config = dict(
    n_layer=8,
    d_model=512,
    n_head=4,
    n_kv_head=4,
    head_dim=128,
    d_mlp=2048,
    vocab_size=8192,
    activation='squared_relu',
    norm='rmsnorm',
    norm_place='pre',
    norm_eps=1e-05,
    positions='rope',
    rope_base=10000.0,
    rope_fraction=1.0,
    qk_norm=True,
    attn_scale=0.102,
    bias='none',
    tie_embeddings=False,
    parallel_block=False,
    extras=['local attention windows', 'gated attention', 'normalized values', 'value embeddings', 'LayerScale', 'capped logits'],
    init='uniform',
    init_std_qkv=0.0282,
    init_std_o=0.0,
    init_std_up=0.0282,
    init_std_down=0.0,
    optimizer='muon_variant',
    lr=0.00178,
    beta1=0.93,
    weight_decay=0.19,
    lr_head=0.00562,
    grad_clip=2.0,
    warmup_steps=0,
    schedule='wsd',
    decay_fraction=1.0,
    decay_shape='linear',
    final_lr_fraction=0.1,
    batch_tokens=[65536, 131072, 196608],
    seq_len=512,
    doc_mask=True,
    train_tokens=727200000,
    steps=5930,
    dataset='wikipedia_en',
)
Each number is 128 + 32 x the weight over the matrix's rms, rounded and kept within 0 to 255. Layers, rows and columns count from 0.

# layer 2 attention query, 512x512, rms 0.0755, rows 186-238, columns 256-319
[[ 57 125  66 189 121 142 116 113 158 150  99 146  74  56 159 100 127 141 132 127 155 167 128  80 134  98 135 121  67  68  51 152 133 129 136 153 120 110 141 135 151  96 121  76  73  32 134 128 110 179 112 137 197 126  87  82  88 169 160  51 184 116 118 131]
 [190  32 175  86 132 205 147 120 115 110 118 150  29 138 163 124  42  90 150 115  67 111  89 145  97 174 135 120 190  73 123 101 138 143 101 122 101 107 131 130 147 136 105 173 104 116 105  79 162 142 153 172  95  96 121 116  83 141 125 129  87 116 180 108]
 [156 123 135 140  84 157 184  98  56  92 109 144  78 117 141 129 127 151 124 233  91 196 161 109 169  44 105 123 149 152 133 100 147 148 139  54 105 129  91 151 140 144  77 151 162  44 152 136  96 126 157 113 181  54 123 136  77 126 142 166 136 159 164 181]
 [ 83  93 159 122 177 126  54 133 133 112  84 161 111 111 130 114  81 156  71 132 118 159 102 165 119 170  81 156 126 217 153 112 178  82 154 110 149 134 137 103 149 143 123  77 133 182 107 122  97 116 170  77 126  94 184 137 174 105  82 157 113 101 102 146]
 [198  67 187 113 160  96 125 232 232 120 144 137 124 173 135  70 101 128 114 164 124 138 116 110  97 121 115 186  94 125 101 141  78 147 141 100 133 118 138 146 105 109 148 195  38 144 111 115 200 132  56 130 118 140 150  83 103 109 118  71 192  54 118 167]
 [101 169  98  90  72 141 134  72 138 128 201 101  89 122 122  94 150 166 171 175 143 133 238 137 187 148 129 209  86 116 112 134 119  90 118  95 142 168 115 116 116 140 111 137 139  93  89 146 142 152 205  78 145 104 169 163 110 137 138  92 133 181 100 100]
 [131 130 126 119 157 125 116 135 148 124 132 114 123 147 104 135 113  78  86  98 127 115 123 115 172 115 114  99  86 127 151 132 145 118 111 109 135 134 139 153 107 143 135 122 114  95 140 128 100 116 127 123  94 141 137 167 155 144  95 130 146 171 150 141]
 [124 144 130 137 115 118  95 131  95 135 142 116 111 144 133 120 104 141 144 134 130 134 121 132 109 121 136 152 133 103 133 125 118 150 114 123 151  84 118 147 130 128 121 153 170  97 111 116 162 125 101 140 154 123 117 110 115 128 126 120 152 127 134 138]
 [115 105 119 145 123 134 150 150 119 152  99 142 138 139 118 100 134 118 156 135 169 140 146 132 127 121 130 153 150 108 134 100 105 139 161 126 132 137 150 148 175 119 104  83 147 135 117 139 132 147 138 133 140 120 140  90 125 114 134 126 110 118 113 122]
 [127 140 124 145  92 129 146 139 126 135 120 137 150 133 181 118 141 149 161 118 165 141 132 131 107 118 127 142 127 100 116 108 108 163 136 143 168 107 123 119 144 142 133 113 149 104 117 133 129 136 111 124 135 116 136 118 146 138 126 158  92 116 100 150]
 [ 93 106 115 121 115 145 134 128 141 123 140 109 129 120 101 160 134 110 143 153 118 118 128 123 130 132 100 114 140 128 144 147 159 123 151 117 121 179 121 135 155 110 158 115  93 162 148  93 136 131 136 150 125 143 128 118 134 129 105 125 140 137 166 102]
 [185 121 124 130 140 134 131 115 139 114 128 125 166 150 110 120 103 101 130 133 119 116 151 108 144 152 131 109 130 149 124 177 102  97  90 111 138 111 157 120 149 138 143 133 140 176 124 122  98 132  93  64 133 108 128 146 149 134 118 128 146 149 155 143]
 [139 117 120 158 125 127 121 134 136 130  88 112 118 143 103 139 118 122 112 144 146 152 129 143 122 110 119 131 132 134 141 142 110  97 121 140 119 120 130 139 121 121 174 109 127 129  91 113 110  95 113  77 116 139 112 151 114 117 138 133 114 120 155 127]
 [136 121 157 154 137 157  87 149 150  91  85 140 133 136  80 135 119 129 142 141 143 166  94 119 105 121 142 158 126 115 144 105 129 116 156 168 105 105 137 147 103 128 126  88 116 135 155 111 159 123 111 119 133 118 132 119 102 130 122 140 134 147 141 158]
 [111 120 123 128 128 141  98 125 124 128 113 123 114 124  97 140  91 125 123 142 137 161 136 148 129  99 128 168 122  93 109 128 129 123 127 127 125 118 121 172 163 125 141  90 115 122 160 156 160 127 142 148 144 114 126  95 139 111 127 118 110 173 142 162]
 [123 148  94 130  96 112  98 148 131 154 135 140 127 138 136 126 167 134 162 133 150 113 144  73 123 131 161  96  84 113  60 129 147 157 149 150 121 135 125 125 108 133 102 133 118 117 143 122 128 152  97  99 155 125  83 100 121 173 138 132 122 148 119 159]
 [156 119 130 149 106 122 162 121 153  96 131 142 125 136 150 118 135 117 140 104 148 118 117 125 104 114 121 119 148  82  69 115 122 143 126 118 167 121 115 108 131 101 134 134 178 129 145  94 142 112 101 130 122 103 114 128 116 149 113 128 115 138 133 129]
 [125  99 154 117 192 100 105 100  37 110 125 127  92 137 101 125 143 118  90 130 126 158 157 125 141 103 153 112 148 141 103 111 139 135 143 144 151 169 104 107 139 111 107 105 130  70 103 100 158 137 207 135 165 149 118 168 156 140 134 139 112 144 127 105]
 [117 122 146 101 131 121 103 126 121 110 151 130 112 139 141 128  97 145  98 125 109 131 130 156 157 135 109 141 167 148 156 118 102 125 117 136 125 128 160 119 129 115 129  95 121 120 142 123 142 125 133 169 136 154 129 166 152 134 126 114 106 116 112 111]
 [141 109 141 134 101 130 133 120 146 154  72 128 132 150 119  84 128 136 107 130 132 139 197 155 173  88 158 134 100 146 165 131 113 126 111 170 185 143 118 136 102 148 124 143 111 147 138  92 123 142 137 123 133 109 101  71 142  98 121 122 120 150 176  78]
 [139 131 128 113 135 129 130 105 116 156 113 138 123 127  92 149 111 143 136 104 140 135 115 143 137 141 172 132 157 147 127 140 112 119 148  98 100  96 136  99 140 129 171 110 107 117 132 129 127 137 120 146 149 152 172 170  98 114 144 156 122 110 127  99]
 [135 150 160  97 113 151 121 121 144  95 144 126 135  88 107 130  90 121 135 142 129 115 109 108 134 146 120 116 153 110 143 114 144 107 146 159 112 111 115 124 107 124 189 162 109 138 164 127 125 135 153 138  97  93 143 111 162 150 144 125 130 155 176 153]
 [142 149 104 149 124 146 144 126 158 127 153 118 121 115 117 152 129 145 128  79  98  70 108 154 159 121  98 140 135 165 154 134  76 146 156 104 126 137 139 134 131 136 118 145 140 176 112 142 110 171 106 132 107 151 133 168 176 135 154 147 164 141 124 139]
 [196 160 145 176 102 134 109 149 139 102  94 125 115 142 126 135 141 132 159 120 113 136 101 159 114  69 137 105  76 142 124 138 111 160 146  87 152 134  93 130 137 118 135 192 110 145 116 130 124 101  83 162 127  85 125  96 126 134 121 114 101 149 127 169]
 [105 129 112 113 152 126  94 125  77  98 163 127 159 113 132 104 117 132 129 167 110  69 124 139 123 156 133 113 146 167 129 128  81 104 166 157  77 114 111 139 156 124  94 122 139 141 167 138 120  85 100 194 140 124 114 158 134 134 143 156 119 158 113 149]
 [159 128 128 131 140 149 124 148 116 142 138 153  98 180  93 115 139 167 141 108 133 120 153 146  96 133  78 160 133 138 149 103 114 121 144 140  92 157  87 144 122  94 125 156 160 130 133 111 109 113 104 128 159 101  87 147 159 110  84 134  98  99 134 114]
 [207 152 123 124 157 172 124 137 123 169  83 128 126 112 134 107 161 122 111 132 124 130 153 167 148  70 136 180 129 187 156 128 138 134 172 118 172 151 149  87 124 119 121 125 143 113 159 136 102 100 141 145 138 106  99 128 150 126 142  93  98 113 102  92]
 [162 110 180 152 122  97 122 114 105 151 154 152 139 166 152 137 143 142 173 129 119 161  99 110  90 144 103 134 102  81 105 103 107 157 138 145 109 128 108 138 144 142 134 188 152 113 154 141 167  71 172 122 147 131 103  97 113 141 135 118 105 110  92 143]
 [162 117 111 124 138 127  97 112 104 188 100 131 150 129 160 131 137 115 154 114 134  92 137  96 165 148 142 159 131 114 126 133 131 119 156 156 130 154 154 151 130 136 135 131 124 134 141 128 125 117  42 166 138 147  91 111 143 138 135 129  87 127 105 187]
 [139 121 130  93 167 108  90 122 124 175 169 150 145  99 130 101 109 140 120  94 163 111 132  94 101 108 130  88  99 132  41 135 109 153 162 121  91 129 124 118 158 151 153 135  97 101 161 126 166 145 145  82 148 143  92 145 104 109  96 154  96 119 137 119]
 [115 137 112 138 108 131 103 155 117 102  39 127 126 121 155 115  92 145  93 157 115 159 129 135 142 114 156 107 121 179 156 124 150  77  73 114 179 114 126 133 158 111 112  65  91 110  80 103 123 151 143 150  74 128 161  82 150 106 111 102 144 104 173 118]
 [149 110 133 146 144 143 125 152 152 157 131 106 100  63 107 113 107 122 108 145  91 102  65 129  95 176 164 118 115 134 151 128 132 131 135 133 176 137 126 148  93 117 125 190 100 165 167  98 150 143 196 166 102 101 172  92 120 168 127 179 180 195 159 114]
 [136 141 170 131 113 147 125 138 112 157 173 107  96 137  88 120 117 123  97 136 160 135 120 164 131 103  99 131 138 180 119  90 183 101 128 169  94 121 138 144  97 131  96 105 162 190 132 179 109 131 150 112 123  95  67 163 125 126 136 102 111 115 107 132]
 [150 215 153 106 121 118 126 112 145 140  40  72 165 157 142 119 145 133  92 160 140 199 133 131 130 105  98 141  75 210 203 124 106 128  91 120 136 142 119 142 134 114 180 141 109 154  79 128 123  90 142 115  79  95 176  76 109 106 100 105 107 117 126  83]
 [118 129 111 114 144 129 130  78 143  54 171 169 134  79 133  97 115 133 133  87 125 103 112  85 187  94  71 121 179  94 101 131 141 118 148 124  74 151 134 103 156 132 188 103 132 159 139 151 118 121 143 132 126 154 116 127  91 135 149 136 137 171 153 154]
 [ 94 145 124 111 120 104 148 158 181 179 111 133 120  76 156 112 169 113 144 103 112 159 100  77 153  85 148 132 124 167 153 112 161 144 105 117 124 123 106 135 166  79 134  88 105 122 126 151 124 157  83 120  90  89 162 110 150 172 159 140 123 169 146 111]
 [148  49 146 140 116 139  82 118 125 134 159 127  74 132 100 168 133 139 118 151 121 122 126  89  97 119 139 147 168 152 171 146 104 122 121 147 136 123 131  76 111 136 113 140 108  57 137 102 160 131  74  94 109 129 169 166  78  50 167 109 149 161 139 133]
 [152 140 128 122 129 164 102 145  90 109 154 165 117 115 148 126  97 115  73 129 130  57 106 137  88 129 109 107 141 127 128 140 103 104 122 117 129 141 138 112 138 150 154 118  85 132 116 121  84 118 176 181 142 127 121 137 129 118 124 163 149  99 169 121]
 [125 116 127 113 157  97  93 163 101 106 100 138  98 169  79 176 109 134 117 176 129 181  90 111 106 145 130 131 121 138  83 141 141 167 166  91 155 164 126 114 125 147 129 182  64 171 137 170 196 107 144  52 121 193 115 165  51 149 144 109 114  94  78  76]
 [142 148 118 155 113 145  89 111 154 124 111  79 134 127 124 121 116 103 127 130  98 143  97 141  90 127  86 152 169 121 180 141 130 172 116 110 145 131 128 136 115 130 123  78 134  65 126 110  98 104  91 125 150 114 131 123 118 124 113 110 178 135 108 101]
 [125 124 123 152  76 127 142 114 117 202 123 114 103 110 108 122 146 134 120  69 135  89  84  99 119 183 132 127 123 185 150 121 121 148 124 157 152  93 117 121 104 167  46 121 163  61 113  82 101  94 135 122 110  99 125 142 142 119 149 123 116 181 143 140]
 [129 138  86  79 137 145  86 185  88 165 189 102 154 136 122 168 168 119 134 194 160 125 212 151 148 145 139 130 102 126 185 112 127 143 134 108 120 126 157 131 136 215 115 164 106 187 139 122 111 101  91 140 138  86 137 102 154 147  92 133 107  57 128 107]
 [120  76 122 123 172 126 101  94  95 128 194 172 124 136 142 106 117 136 130 124 162  66 184 160  92 182 135 119 126 151  61 112 115 109 144 155  84 114 111 158 159  94 164  79 104 137 167 125 169 128 144 172 125 111  66  88 112 120 100 120 107 227  69 112]
 [ 84 148  93 110 132 111 106 120  73 123 116  39 147 131  86 158 132 105 162  47 104 109 138 146 175 141 117 106 105 152 143 152 179 127 118  83 131 136 154 116  90 114 148 117 146 157 114 123  59  94  90  98 106 166 116 117  98 195  78 131 205  91 141  68]
 [ 79 155 154  98  89 121 185  88 139 186 163 156 145 101 105 123 126 159 140  83 113 164 128 143  97 123 100  73 162  67  91 104  83 131 166  89 139 110 186 111  83  42 152 130 167  92 159 106 144 130 137 174 136 160 122 145 159 118  91 111 114 138 136 112]
 [101  99 165 155 123 119 169 133 152 158 126 120 142  91 215 131 146 175 177 155 151 150 117 140  88 122  79 102 126 113 167 122 165 178 135 167 111 117 139  79  98 117 122 132  88 105 170 127 119 152  92  87 151 101 139 154 108 125 119 104 122 209 168 122]
 [ 97  63  49 158 125 129  63 118 115 212 152  90 139 102 118 151 155 127 107 121 100 116 162 175  83  89  63 140 112  89 148 146 100 158 124 122 165  92 128 123 101  80  86 135  69 139 129  92 195 189 141 161  75 166 133 153 166  78  65 125  85 152 115 154]
 [104 206 145 155 161  97 146 105 177 133 185 150  93  77 127  91 139 190 164 116 157 121 140 102 136 169 239 103 131 112 140 119 164  76 157 207 155 133 131 122 177 120  66  45 127 169  57 134 134 171 173 126 127 119 131 130 107 152 157 113 123 156 130 109]
 [139 137 120 108 108  81 146 132  94 105 123 156 131  96  79  86 180 101 140  50 107  74 138 174  83  84 107 159  94 124 113 132 138 138 105  94 133  98 111 155 113  78 125 119  99 160 134  80 161 136 128 168 168 175  99  96  78 107 151 156 162 139 159  69]
 [133  61  99 157 129 132 159 142 157 160 140 131  45 134 129 122 127 117 163 184 108 165 124  87  49 111 172 177 142  93 135  81 137 197 156 122 131 137 113 143 176 163 130 168  98 120  73 114 130 105 171 122 177 190  93 110 114 135 147 177 157 105 154 122]
 [130 125 193 110 149 132 117 103 167 160 140  36  88  63 112 122 114  78  58 162 143 168 143  96 156  75  50 229 110 136  88 156 134  95 127 154  63 119 174 102 125 181 100 141 173 131 144 166  57 178  73  28 162  79  65 148  60  86 154 102 145 149 101 100]
 [190 105 147 114 200 138 134 177 137 123 172  42 133  94 153 213 162 151 139 141 169  60 147 112  22 140 107 163  84 159 159 142 139 169 110 191 174 139 102  65  81 190 184  95 116  94  78  80 181 147 108  87 104 146 124 138 167 145 145 176 106 144 161 165]
 [130  64  94  64 112 121  54 144 118 189 139 107 150 151  99 142 106 122  98 141 135 137 123  83 130 129 165 127 130 155 190 121 148 133 154  94 170 159 112 117 150 149  29 204  80 108  97 133 108 133 136  50  77  95 196 153 156 164 142  91  68 121 100 122]]
# layer 2 attention key, 512x512, rms 0.0746, rows 186-237, columns 256-319
[[ 89 134 181 135 121  84  94 101 104 160  98 100  92 109 136 137 114 134 111 181 192  83 156 128 145  74 191 120  81 161 113 157 149 137 133 153 157 100  90 110  93  78 170  63 204 103 143 160 130 180 130 140 170 128  72 176 116  42 102 198 183 112 184 119]
 [109  75 126 113 115 123 172 102 154 167 127 158 103  83 125 144  70  92 107  69  20 101 104 119 172 209 131 131 152 122  94  99 104 108 207 104 147 157 135 150  74 121 171 140 137 122 174 101  95  78 144 155  36  85 128 111 106 162 140 113  85  76 129 180]
 [152 138 146  77  44  49 117 176 141 173  61  49 148 132 183 186 132 127 140 177 153  55 100  82  93 135 119 121 160 150 167 192 167 117  97 128 134 159 112 158 187 131 102 111  94 151 160  94 150 174 186  99 126 150 131 156 179 133  98  80 147 116 177 126]
 [120  85 166 136  95 199  93 166 206  77  68  90 149 105 164 155 133 128  89 138 100 139  80 233 161 134  66 117 147  73 171  88  82 103 126 135 129  66 146  74 136 154 154 193 129 226 181 161 123 134  59 106 142 103 181 132 140  93  63 109  96 113 175 166]
 [117 141 132 146 104 177  77 114 164  67 114 145 128  86 111 139 143 110  93 145 176  97 119 149 142 123 152 189 120 108  99 130 133 118 133 127 120 157 174 158  84  88 207 156 185 128  76 175 119 123 100 139 141 204  63 128 144 129 117 127 102 126 132 131]
 [170  61 143 144 126  89 240 173 131 114 161 129 223  99  68 172 156 143 166 147  96 122 102 166 159 119  93  73 161 102 171 153 130  97  96 163 117 170 143 190 109 169  86 110 144  97 104 113 172 141 102 195 137 143  98 152 154 109 168 117 126 177 137 120]
 [151 102 165 141 128 148 137 124 109 188 156 115 121 105 111 120 103 153 132 147 180 128 108 108 152 125 152 162 182 126 122 101 162 126 189 161 128 139 134 118 133 151 163  90 107 154 140 112 155 145 121 107 126 136 143 115 151 114 111 130  92 116 123 150]
 [ 96 119 136 137 138 132 154 118 118 156 133 126 143 105 109 136 136  90 123 112 129 138 115 165 158 136 112  82 131 171 137 148 125 124 114 125 154 124 132 133 121 118 161 153 155 139 115  98  54 129 133 150 114 127 128 143 132 135 103 116 161 139 166  93]
 [129 115 105 136 139 104 160 113 147 131 130 155 124 155 117 141 167 126 141 171  79 121 126 130 126 126 115 131 118 130 127 125 122 124 117 121 154 119  84 131 112  85 103 150 151  71 134 130  97 133 144 168 122 110 172 143  70 110 122 124 153 131 102 122]
 [143 183 135 128 173 115 109 100 125 150 104 124 116 111 118 114 118 123 124 137 137 119 104 156  98 114  79 116  99 160  74 142 127 114 118 106 126 150 131 136 126 115 100 147 125 131 158 166 131 149 122 155 144 117 172 144 173 117 138  85 153 147 125 117]
 [121 129 125 126 108 157 129 157  98 121 147 112 156 138 134 145 113 151 109 152 138 135 123 102 159 114 155 137 168 159 131 140 129 106 116 150 125 106 139 152 100 145 111 144 118 124 151 150 133 136 134  98 150 115 105 119 132 128 115 122 127 131 119 103]
 [136 162 119 112 121 124  93 129 127  78 180 124 124 111 139 123  89 144  76  71 107 158 111  93 115 136 139 114 156 137 128 118 149  99 139 106 123 122 150 116  76 129 158 110 103 126 145 121 144  80 121 105 145 135  98 120 150 128 112  82 131 119 136  85]
 [136 143 130 113 100 138 137 165 114 123 167 110 118 109 139 116 120 161 136 135 148 133 161 162 197 124 127 148  97 106 134 112 139  88 126 167 136 133 149 139 108 122 136 128 102 149  99 138 154 131 124 148 114 107 127 140 121 143 170 123 132 131 132 182]
 [113 146 126 131 111 111 117 134 122 108 163 130 115 153 133 176 143 126 144 149 113 130  99 116 149 137 111 107 143 143 127 132 107 116  97 120  98 116  97 106 119 161 110 156 117 131  80 112 139 117 100 127 127 125 108 151  71 111 141 148 138 131 127 124]
 [118 153 148  91 132 116 136 159 133 118 136 120 163 170 132 158 131 143 138 119 144 104 143  85 106 160 140 138 175 144 132 150 114 125  92 133 121 138 128 107 165 153  72 120 166 114 137 160 123 169 132  95 120 133 116 162  81  97 164 128 166 122 139 115]
 [124 106 124 117 199  94 108 106 134 158 107 123 127 114 127 114 168 126 138 127 109 119 126 125  90 148 108 147  96  85 123 170  63 129 139 152 146 142 129 136 138 148 109 128 142 131 121 162 124 117 110 160 139 148 165 116  90 120  93 115 156 116 121 163]
 [114 145 165 138 118 104 113 123 146 127 133 118 118 150 126 126 116  93 129 118 138 141 151 137 153 147  90 128 114 111 114 162 118 119 123  88 142 137 114 112 130 151 135 100 138 140 100 144 128 163 160 148 179 136 117 117  89 124 162 106 126  80 125 103]
 [113 152 107 114  91 122 115 145 159 125 116 145 143 149 127 141 133 152 158 152  67 134 130 103  90 142 120 146  71 120 135 147 136 145  89 127 119 115 160 134 188 136 119 103 115 122 130 163 142  99 111 146 142 100 165 154  70 148 148 134 176 116 147 122]
 [105 119 118 117 126 126 164 149 111 100 139 139 145 129 106 161 103 107 143 123 101 113  78  92 158  87 158 134 130 120 198 104 189 132 133 105 118 129  98 143 153 119 134 152 134 168 106 124 106 150 137 133 109 121 141 116 127 142 135 141 147 141 142 113]
 [113 183 100  73 132 147 111 165 134  96 170  88 119 128 109 135  65 167 160  32 133 111 105 109 140 158 120 101 130 101 168 132 102 118 146 130 143  90 127 109 101 103 154 113  93 123 131 149 133  98 136  73 142 129 131 126 158 112 103 106 127  74 137 172]
 [116 104 121 103 124 116  78 135 142  93 151 127 109  78 129  93 112 155 156 114 137  92 128 155 133  93 123 131 110 145 149 137 158 135 115 156 144 156 137 124 134 142 110 133 133 132  89 106 130 129  98 110  80 108  93 103 150 126 123 109 178 149 140 154]
 [118 137 128  95 134 162 124 148 148 131 136 100 128 136 154 146 139 132 152 150  83 136 136 123 174 130 148 116 122 163 145 121 100 107  72 141 120 144 139 125 125 139 127 119 101 178  76 135 151  93 109  96 148 142 137 151 107 136 159 125 143 102 165 128]
 [137 138  81 114 132 119 165 113 124 124 111 151 120  81 120 133 154 139 100 165 118 136 135 151 149  94 118 135 160 146 130  68 172 169 166 125 101 138 129 127 133 102 154 116 141 116 139  94 108  74 126 125  82 120 114 107 122 123 145 117 134  72 125 135]
 [105 112  99 137 134  84 136 119 145 150 127 137 134 137 121 100 145  92 117 129 123 131 142  88 156 155 136 134 132 116  93 167 126 164  97 148 139 106 113 126 141 150 123  71 139 114 129  88 130 175 121 124 131 142 102 123 146 127  89 120 144 119 108 103]
 [181 149 113 124 130 105 161 110 167 144 105 161 135 135 133 150 157  71 123 138 132 119 120 167 117 107 123 142 125 170 144 110 138 126  92  88 160 131 118 124 117 146 137 119 145 146 120 108 133 101  77 100 104 143  96  85 115 124  84 111  95 133 113  85]
 [ 66 161 120 149 174  92 104 100 148 159 120 139 111 121 122  96 140 119  90 141 134 136 124 117 144  96 140 124 144 133 128 119 134 142 158 129  70 106 172 100 147 119 132  88 153 111 143 124 158 129  96 133 130 132 138  85 126 142 145 108  95 188 123 127]
 [162 107 150 118 141 121 158 109 170 146 153 171  77  90 154 128 177  92 151 171 125 119 137 123 139 101 109 109 167  82 137 140  96 183 150 157 118  86 131 102 172 130 138  74 151  54 133 121 166 138 127 192 124 142 120 119 139  93 143 123 105 149 128 103]
 [146 101 102 126 121  95 152 112 129 103 112 137 118 123 115 135 127 123 132 112 178 143 126 142 112 126 105 138  85 107 151 131 151 199 122  87 118 129 103 130 113 112  98 119 119 103 140  98 125 166 105 100 175 106 139 108  97 159 141 119 162 111 119 113]
 [135  88 164 131 138 151 104 121 160  89  95 126 105 154  75 139 114  82 105  97 154 159 179 148 100  86 126 175 182 130  86 132 103 127 135  88 127 145 130 128 167 113 115 133 166 135 114 158 106 128 117  98 120 191 161 139 114 141 118 119 141 159  87 140]
 [139 122  98 138 132 153 116 153 137 133 114 110 126 133 135 121 125 138 135 134 145 168 108 108  90 128 142 133 180 120 147 119 100  84 130 120 125 139 165 122 119 111 146 103 169 155  74 151 114  81 119 100 117 147 148 150 139 153  92 104  98 171 130 102]
 [ 90 151 139 107 115 128 157 147 120 154 111 121  90 124 108 142  98 137 132  83 134 110 126 101 161 142 117 149  96 129 135 139 161 126 120 168 121 142  84 133 141 128 162 171  97 145 144 144 163 165 139 201 168 126  87 174 139 120 143 122 153 133 155 167]
 [123 111 133 129 153 153  97  98 152 117 103 105 154 152 118 146  74 122 141 110 126 133 118  66 144 107 125 123 153 115 121 171 118 125 115 135 107 107 133 122 138 164 152 118 113  72 112 146 169 112 103 150 146 142  76 138 140  98 115 123  98 149  92 122]
 [125 105 156 126  98 143 116 153 147 137  93 141 142  93 177 171 128 164 198  97 122 116 144 128 157 144 130 139 169 137 101 116 125 144 132 179 117 159 138 129  94 124 165 161 112 116 159 176  95  95 116 146 170 105 130 121 107 111 110 147 127 149 144 129]
 [ 91 121 129 142 133 109 138 123 151 105 173 136  83 174 119 128 162 100 144 134 103 123 102  89 148 138 154 165  95 152 100 151  95 165 127 167  99 128 129 122  95 177  98 135 171 120 180 124 135 129 114 129 137 155  86 108 124 121 156 143 155 168 117 209]
 [145 153 105 130 147 137 149 198  88 110 131  86 103 175 111 132 123 146 114 159  95 151  87 182  97 139 114 106  76 168 142  91 172 124 165  98 180 101 128 111 135 106 167 144  95 119 130 124 100 145 122 180 141 171 125 156 123 127 120 101 104 158 125 182]
 [171 173 154 135 157 109 111 105  76 134 148 151 174 161 131 110 148  93  98 156 123 115 164 106 141 143 116 144  80  99  80 153  30 122 136 110 166 156 125 148  86 161  81 149  93  94 139 187 134 156 167 182 146 203  59 143 109  91 105 117 121  69 127 146]
 [130 132 101 162  99 161 125 129 126 169 143  77 102 122  86  96  99 145 144 118 161 153 134 196 143 106 105 132  98 130 165 170 165 132 146  92 126 110 187 147 122 112  84 130 137 127 117 107  85 156 147 154  93 145 139 120 155 143  78 138  97 146 141 146]
 [134 164 135  90 100  99  96 121 104 155 118 101 152 126 177 107 152 126 167 126 128 173 132 113 107 147 153 115  82 129 167 104 161 165 124 184 125 152 109 158  94 121 122  48 141  90 125  83 168 159 158 103 144 146 140 174  88 172 105  86 147 166 165 121]
 [154 208  99 134 116 163 141 102 136 128 100 129 123 186 115 120 145 113 107 113  92 143 150  97 119 126 139 130 129 101 167 163  98 110  98 144 121  86  96  97 142 137 121 133 155 144 123  92 141 170 120 148 123  74 141  82 131 103 106 114 191 143 111  93]
 [179  93 143 128 129 161 217 222  52 141  95  94  90 175 115  89 114 180 150 132  65 105  71 114 173 158 126 121 145 176 135  65 183 108 113 112 193 125 120 127 140 127 115 169 125 164 156  79 116 143  96  62  66 159 140  69 111 106  64 110  96 119 148 180]
 [143 111  99 128 112 190 117 151 156  60 183 183 124 165 212  85 115 136 105 148 123 152 132 128 164  69 145 158 133  64 113  78 125 161 105  87 187 102 163 106 145 164 133 161 143 148 143 180  88 100  74 113 148 123 151 155  78 113  94 165 130 111  87 133]
 [111 182  80  87  74 107 180 131 109  75 156 113  91 125 124  87  92 129 121  83  82 134  93 125 145 150  84 173  61  85 110 165 139 122  69 183 144 111  86  80 116 102 130 138  88 142 184 110 102 144  35 186 109  84 127 127  88 107  98 106 116 148 100 150]
 [180 183  75 134 101 122 138 119 105 117  75 148 104 107 157 186 100 181  85 117  90 119  77 144 121  93 108 131 102  94  98  97 136  47 165 131  98 104 130  70 114 150 122  83  71 134 153 125  51 135  65  59 161 156 138 108 118 162 106 153 151  77 177 114]
 [ 72 156  53 148 126  93 162 115 110 157 130 163  78  95 157  76  64 105  97 231 108 136 167 170  94 162  73  97 128  75  53 111  73 143 128 172 105 132 134  99 171  80 121  64 111 156 172 123 163 185 138  43 106 158 135 159  88 159 116 166 118 151 220 155]
 [110 129 151 106  90 149 185 136 145  99 154 255  92 151 163 108 184 125 147  71 102 104 107 139 168 170 123 176 141 103 102  69 135 114  98  67 117  43 130 123 111 100 114  63 143 165 199  63 134 160 193 218 137 115 135 167  60  71 127  71  51 141  64 132]
 [148 178 128 143 167 196 164 152 139  91  97  70 110  78 175 126 100 193 143 177 118 126  73 126 182 161  92 126  94  91 192  82 121 152  82 144 113 125 138 110 100 148 153 173 129 183 106 151  66 109 131 150 144 102 135 155 122 142 134  87 137 122 141 134]
 [112 154  76 146 146 139  73  99  57 100  91 189 140 137 154  96 184  49 176 129 142 181 119 133 124 168 167 135  72 178  77 118 119 101 123 216 153 169 118 109 151 124  88 148 168 178 193 116 134 100 149  68 156 131 130 168 170 134 223 131 136 125 147 119]
 [171 101 125 104 134  42 110  94  98 136  77 135 141 117 143  65  66 113 134 121 149 148 177  82  78 197  96 133 142 118 186 163 138 127  77 111 167 119 172 138  77  53 133  78  95  95 123 128 126  97 108 124 206 156  85 140 147 119 161 168 119  99 147  99]
 [109 146 163  86 176 147 115 153 140 113 170 156  88 157  94  95 161 147 109 153 112 106 150 218 111 188 162  57 146 174 103  91 188 111 175 126 190 120  92  66 122 141 111 143   0 102 134 182  79  63 171 103 101 112 129  87 179 139 105 113  98  95  71 116]
 [111 156 120 119 131 138 132 144 133 166 185 114 112  70 135  95 115 145 159  71 153  99 134 136 131 166  92  94 127 104 112 168  52 141 120 165  87 144 189 166 137 223  98 174 165  98 144 147 160 102  52 128  65 140 142 171  86 139 130 108 145 138 137 159]
 [106 157 112 127 106  67  99 102 124 123 177 158  80 146 124 127 128 178 110 130 154 104  94  80  87 112 165 119 176  90 198 119 144 184 151 128 175 120 119 123 150 143 149 104 146  83 136  85 145 124 127 177 148 176 120 115 192 202 156 172 145  91 134  97]
 [131 139 153 107 119  95 122 106 103 158  67 115  96 105 128 123 144 126 160 118  59 202 120 149  70 107 160  83  55  92 190 129 142 106 155 161  60 131 115 134 158 157 121 149 172  70  81  93 128 115 126 153 170 127 158  97  83  97 151 182  82 147  81  66]]